{
  "qk_norm": false,
  "lr_mult_down": 2.0,
  "batch_tokens": 32768,
  "dataset": "wikipedia_en"
}
Each number is 500 + 40 x the weight over its row's rms, rounded and kept within 0 to 999. Layers, rows and columns count from 0. Numbers have three digits each. The size before them is the row's rms in percent of the matrix's.

# layer 5 attention key, 192x192, rms 0.151, rows 90-123, columns 144-191
092:527485478493499518500526552479507469467467491447490556517508506446493509423506484522487467528506482487486438590605494519512495523504574455510489
081:522478498499545518559513534561527482496456479454498555495568585508510477530473519509506417528493489456480510550460431453488497444522518501460561
091:480538539451490515507498398510475532495478506458518536491608500584466528467459473587485500525468464551543530505493484548518508484546442442437447
096:451462465555429456567478455528537466495484504505584455473512517559557515530515476512475491545569526581578465469578531537462498483449532488537497
083:474522554509522502461550613557488575497531479540510571430422498558457499501467505539466504586423485529534533464538491520512518473527411471479471
082:473481500446491456554445486480469488466506455446564507541523485517502471555510490484462495470527554460504515457472492514501517492529507498546525
049:511440468555502528537499448536446511534518467523483532447473538442489567461490564545461528528604470493553512512497450450530501550520447446532493
055:480459489482499508527432472487546514540508514559555444498431479539515479514563427552506539485472567481563458448538453507465503518521467559539497
081:437531432494557376550453517588490390569481509486530557490488478494458502444515560447505551451621515468548510522545491526450518485496549466526492
052:471532542561494469482483577608437491555516489484514559510484501625457558436449466532504572459439492509545440537534522431462481536446449516553473
111:547493525481510576502566409440497567457524471510503474523487523473487514476472478520454436552436423541443468463498518493541543532479494471436448
062:491520482466468451535429502545439508586477533489555509445545460486503514511522484498523486506542508501514441473480517429474576572539537498524464
099:530467532489538487445519424441473550451510528533543488441507546461524508459508430474504516578445533492500443451476561465623506525406571504453505
111:466482539451427558457528471483528565468464491479518488504477532528523507443505561512450501509520449535430485530495476497544563512384493494546556
099:542507460508526521496392494510513571526467483531520510447511513513499496530549542429530495508530539521454514539509556480564516549516521547558556
101:530519431430515521506466493532484449483517549527465492530490497509472458493441489420592505445568492497517473521552397475390446541565452504517497
105:483489517531506506498403604530570458559533562498459443502502472526447484534473484510541493476455485448569546462541561483511478542510400465500450
097:509448463497526490542589529465537530465460520421489448484472504411458556476508482524540474458557457490484560546480482489587515444522437514565568
101:516481435480529463514519505456543487444552511483495504518440499564493455515450468534491458456535489484468533491508437533470462522506575491540449
106:503540536449447466496421523514444468452493415440551501548461470533480480550513489518473574445458503521507522467485527493535524509491476511475519
103:471508441444488507548525544418552560471480474466440510513453442479544389518467481503489467493512457525495466463516478526526438541495488493478504
104:464455526476541509519458498512533551499497456519530487523543483516357626545492492498472420501499511435508506467455519487513506544401576499527518
100:488501515542473492442574550530428467433509495585483493454522500432473564563522540527496516488466526452559437469493473509474453487541546517510466
103:455542566524583403477512425393495468537534533564426503455522470409486511547545504456506509527461540501466526513442535526530484506518536539504419
101:569548461520463505531424494560505529429543588507537529529481458506444565533507492495510477540579488523428504495544516487476483537526442522451462
112:441473536486569425497464497510537526473512384436447575505510488519427528459561504590487526486471486521511471507559500519478520581566460515549488
104:482539490530494406483456486518507513474505518509501483453537479586457462485555500638519536379508511452477535447458470482536523452548520492486527
100:518497482544530462480442532494482475585491466425462506468504522516507553517541511509485561507483452535509529501535487586365482542560536521538501
102:531520519504488499556445558489424478539472534563512537488526564496527590488526572472520477414458523449560509461504465495534505584454555506413460
103:444520474485511532472514432546489562462470548495461509494583462539567464491569524630507498455449505513533488577488467477495506498468553503497513
103:568521512491450546521521515457477553450531515482519526480434401575440470432447510536484444511529444526485553530493515484516500446490565487533501
097:550521520453516506519453570596479524480533479469513453412484495523527532476521505479482518456446507529612423516486407532476509444513471484476503
105:467504534475502491506450480564411506472516537466553528562535500552407474440529547523449501463463501551506467506525554438476462552473513471560443
105:509522502461545460542471494497544465460510497558530543501475438498524571459512602452500404513512510460507491547466456494531506517469483477499540
# layer 5 attention query, 192x192, rms 0.151, rows 91-124, columns 144-191
091:471522478533466562465483460484556542481504463554501556479496524425569452497546456502449456532497515570516513556536496520467522470538510437524447
094:487497483534476446470516501515501517458435560511530541554533549499477557489496501497525463482465517460442466545538442565498514540433517597470437
088:541469522534531574431541491519541462519459540446488521451479478460495573432537485544471479542505533465441495485519479498581514513497500496505517
088:503473557533407475477504488487509471516454564506473435543463441577513490492566494463490516502415491464533467502551549591506554533553439511470443
087:496546471563480563458481544467439550478467513514507479455506474497516500522504483544509516456467466548532520488485516474508499498528506458456469
045:447465526486543498470519476447514479537514459515501436559487459540537477460461504520538520467391514534420483519476526474476469425464521512451456
051:515540547559480521531569529480462485499532519448475490543520487554542487493436541514470537531554445490449523577496469438517472478459555438436519
084:420489513553490496500472539556530541449531506543483448474461504526556536512600404425523474547509524509525439489497482464546426492546529499527518
058:468505490439487516514486425475526528552472473567426506512510491459545459505506549504550504572533513491483495384487499477476487499462517495500507
106:538542487463455535507528441485459452494492481476453531531558504484467463504440580536529427473477495456510496465532534501471561494405512476502491
079:568547480497460467455541454447465449460516472467466548506522521517460495487411559582504470478505491473489554516465489490484566485430499478495491
111:433500509469523488495496493512513575509485559511548511485508514494516516406519412491485583534486528555514493486535481489589500551527483524487541
093:483537572483458506506440510498516514399496545449464489500361445549542496523492559485497545526458533558486538547505477461487556574485457550503516
103:471536470526589517502475472545494550480481500514482502522532459472503472540454501507492507496416487544500509513473544559509460523546516520517506
107:550473459454470501562555473552461504542519511443528543489501429445494433469515469405545527554572493503435453483484367494472454526474499487574439
104:490445478573484423524468492487531519545474490515506530474522434573424506523475539552514514467480436500476564518556620546472455546472428479517456
099:506448471528439494502544483459596482478472478518522507515507437482510505458525490526460583548569499462478544468487463495529533463499532478569596
102:473511606455498517592545470424578533431578468488522525455532504509430478424495515498518519533519493497503476515468466462517509522561542496559551
106:525490563470434488517365484524510562473464415480528496512442516483478524497491496563543534473484550490466532520504430529515512492454501433447473
100:471529526446540473539455488479580510522494538405490454513411484557488463482528492546502547558463494557588480489534496510479536540455501532478571
104:504521496428523551539529460498539554474554521485511452495505502553440535500521527496514513486474483420479567453461547423564491500503521524543415
098:477527517555524491483541508502429463537559545502482501458518469474547539459512458586539455424493508489551427519478527577453464562473456567514376
101:434479512506526421481505475437478555592542454520414524514438542454518463565505479469542561512536469568535564503438528520508512483518527520483426
100:525501535454473497524466486507459473484525556607454476512432405548433544529518546500450521556519511522534531481505467500500482537526428492525456
111:432499535493477426441560502383493456496489473495500511500524563495500512482490529601557508440445471509484485484559484504498467516522443565578444
103:451474466503546437514449507498454471528491508461544462452560488539453554454490507537508460407576510560508509490510603505567594461478496537467539
096:490522552509444469482518542541504463503530482539430560565411373541493577527559526464441613515475498500424554555529486492442519498549470533500425
098:480527521441518469536363497479533435522511496591549502486566538492538486563472555443538565471460557423504498473489455461472491547491543519471558
104:516490555571461524464479456575452497515502502462442521451500550460555504521532533524494559512481541541566522497512561457570532501466520497546541
105:531515510483439470481545484540513471482582600461531503448445439573484507500406474521492466527431485546497433494409500446583553531494542533521452
098:553536468508473522506482481506478494487480557483531491541458521530533497542488576470571474448508596498513472580502437496424458441522426474519508
104:517489520478440501485529524550515491495515469545524503589547501611440423416519500505489460484399500538540501448520405442519472586495504465504473
099:573579569488478499566487469474553519499469503531481504555519399453584539517506540554560490529523467451397518446466416497528463457451485487474538
093:526560475522359526517535524458469483464456487579521504553388432494493505533498514536483433532461461474444547487507482534454471513510465553512502
# layer 5 attention value, 192x192, rms 0.209, rows 64-95, columns 144-191
096:421483524464471530469499495528529522453494432497503532523516539483534492534510460493520477539479448576554531419464497521524509522441504489520482
089:514533519502480517482476486501574501522475472553537522564446491514549504552514522519538564518527352503533491586484399467481460496512491444474554
090:469508535542518421522494504486462553514522548504503509443563535520474440512489520480593522499493471536565469550513474503532513539471495492475526
088:572434489419523489548456430535503501505567475543429522504485527549499446435520479484511506507541390446523529464478439486551554501551539509525572
085:498531603494481515538539506511543562509462422477479517480489450491497484533532452500565494391447489489553553477516488492539568428518546519495565
089:569572470539486459519491487505576505493466474529551492471545585453469525484559480550456443512501529428479543535512531535488516484510472422468493
090:441481527540516529492487460555473534510595459489522471522525596466522515484430521455524507524504520458495506570498498529535523502583613499525477
093:468550526501522471503430493513517501552507531482461475499572503472480509470484471497506567472589559543487534554478473456593483477516485455509529
089:561555546448492464478486536529487536520569473557485464459534472485551466543501494489509491538421487507473561508485468419550523501481499519521448
093:532530519412521435449437440486578466557468548499506521371526504508534509533522501560532457524488507490494446574493526447534425458569479509481503
090:476542516479496568535479500489532466563582464521447454504464547520541520477463480480479481539496514450528504530510493570489457474433512456444510
094:452470425402510496514466516475492502522519534487455575488454458512529562533464519605496576500504482583528457477532524530533489430476461462477504
091:476534482570603420449550478512495458507562541480462450519492554538486474520515492439471489544524445534464508482455475491489475529528520600473455
088:481546467471461512502481455479560564504547530559466486512524564555473484546488462525437521471494514497524537477476474544488441461556469538503423
091:539538474440448559581517537512508542516527491480413501441522498482481482470507523522482561452464491577498440527501543497489460453560494500430504
091:472505469429459531574426554484580498435437503468410552468511486575525511520556470445503507457521539558499558461475535473446510550517559522519527
084:508510496485507425485571504504546541489486516450544448551519481514522469501489491490555544463533520472555522504459557474439505515446383443472544
083:444595530505509464432527535476487541552606527515498568499453470516466527503457491471508472521446513494496494431494502498518574503517433446526486
094:490487571474475478568566523476514508515504473536441523437526512503536562499509486423512538559494549495486504466475512503414506467475540448478434
094:455522496530488495538458484447496570449542577530463555459530556499480509510478522484519524421508434520484479515520513469487509517525518416533551
094:559475596539487491517479494498486480473562446532455526474491585475517427549458491501524500561518469521509484539508487454500569469502448446464492
088:567480495420594430473514457438472513511419478594513529453503564491494478455503446486521441529453572452491501533548537420457440476535519472452500
096:459507484451454476460537558470457540567448496571482463435497536565509572498500518509559507500493546509487491545516526490522549526511441470484527
095:476460487478507467517537431501528483482446468545485549509438409470479492489541457490511456523462441505503548483577478523553474522555565469449494
089:480587511473547461479520441435504509514552552487535457514519437453467542534443474526424505381495502407438487543580521484498533514568486444524455
090:478490435542512548363556458497587523437463543526469426460491548459541536465544452449521480418501500485475484465515568477499545538506523538532555
093:506464491569502462551474447453478481516479433501547486507478514526508409495464485532459476469389451598501475461556518585500561549512495544578451
094:457479456484504550541492534493492456522576516473517455491487524511414511499490527494439487568487528490511514505531511457513538481438496440480484
086:488488629423444513470477530469555508520519536517522533496538415464457450497544488529523491563548480479485501486540489464558524518456543546502512
091:508456501443511503426489489534464530537465506482562524527513511542535511478472530473594479503541513493505537482450466484497453513502400530465476
096:426506492487472541459472519513536596458494485557510459528471525490496567476505459405475528489448434504493471551512520479515504529506515514475468
097:488516535523479438545540526598468531530494470515450455429495464542585488510444526509507533512564478437511511479515529522460460506496552508478496
# layer 5 attention output (transposed), 192x192, rms 0.178, rows 64-95, columns 144-191
094:494482471478537544540541524497464450488520432510554569523477536541487474523421507492498539574456501527428480454438517543466510540483592521494451
083:587578463523578444504533529524504490525510560498431503476438541586531492519485561558555484410521468484545481508494548479451454464538491490435541
091:557489468504486576522451474477543537448512515446430542519503521446515460509432534485544527469546555503511450476539393503528467523599474456488455
088:545486554415468526558551453489488517455501402524458498438559513443551550507525523447483505404547435483526561518424482460489524511485599488460492
092:509509566493484450517543523471483545524504489445498518569475433556529475450446461405580492501477450520498510496460435464568562573484536459467498
092:459455499506454551453428548511498470503465457521550526502508549567492492495428470474421472533471536495580504460504504489542537485537486442500481
089:467498524513456428511462529420464528444492496460440457493518578517480454515483536484490498500475506516585480491460518495507577487518594475518523
091:530524507479550463495463481478569474516520489505486431488516509491545544502472496535514539501565561443563520418470477552523484527510498431485540
092:485487481478429448473471511524536495622511527500482429512457424530473523602505555433477555499513470508509485461526431454494521478503556557514455
089:603483550511466491405474501442549476480481417474443474465372488487496530497535496509464484516529546464511470574471435569595493452456505520493523
092:492472480464496509488484521566482467500514464500518521424465514527497510462455464595488535534503489448543506476478475432524471502471539496528492
092:487528458490506503511521511487490487491539433529464572464448534509471498484441494533472564487513499564514550406542476516522464538561496524483513
096:391443510441437478521528525525528506522522482422534467513476523494529520518482508526439466501524508503529516426472433532498480490460534510516534
089:415501492447498489543468508525457491449501469514418517532523540437459560545492574492458518527527524476514473496520516587492499430580487488482447
090:456549500493456448590546489564513492534480494527493467491530555483514433470502482527491512523534483500522508529490465501522459449580468454411494
091:491495538482511449572457491533459512480429533476484587461485491578490490578398444538471502487463501473451552460495505539539534522538638521531519
089:513500502510527463350487485413503520511518517493480471519512550396506512455547498549508549522527539450524490451543554449455481520519427432508543
091:511531502489498543547480473483477506479526473513522476517553529519427560519456477561484530525537458545474425481468455424545504568508489431527518
096:467519536566496477571506473516486479464495476528456503461463519535483571504380495508594518551445516516459470568517543439445518552482476526483365
093:492489523535515508483499520494474485513597500523519580458481571499550482546446455485522489438505474566524432479493499466476507595482473452444489
092:473492477474475525493502526463477444574522501466485485533469458476554443540505549551485531566436452464479524628501533494503524522466533482395529
089:511484499487466483539496509582473461526470508506517490459481535506497530484510493446517470520578544476541480501537430414400434519527464504419476
097:581574414508507476492501516528491506539462476561547450488497520533510496452541530485564451504534514538495469508533548486566523485568452439460490
091:486473501518472484500540435469466401535466510477538572470444460491457513532520495521467474490498529459440541452460536404449554527499565477518439
089:428514506514524496405512459518452452588568522534500462496392437507500549411482533527456499487455512456483500484482467514514559475515516466581480
087:422524529561538528438467440475494463548467501491519485508549522562524470452492510480503448512538506523421516521472491529581541458507457543463601
092:434515406536442489533527537524490517486454528512440449503545486562551546503520471489491541503558471599532466517556493528502502496562530503535481
097:558506461467516600504523426490496500514518502510539507498544492400473498475463580605466496543424507529486549460498460493504514532508489535460555
085:521520513447465529540477522494447549562468572521545514476456423476425543487481557549499514586528498448429509538499470400503520482480570503531526
092:491508516467529475480454492504492524499462526561519496537472522549508593518521590496536505526506475462528526522436423499504530517515444517473392
088:510464499475449474513527474523461483504500503494465467577506511508477573483567536512515446536587446508479413449468503432499525499489538519548496
095:527498586521525540508567481495516511502553532512518500447544466474515433545562494498464520506529472454466448538528613549468504553538531452465468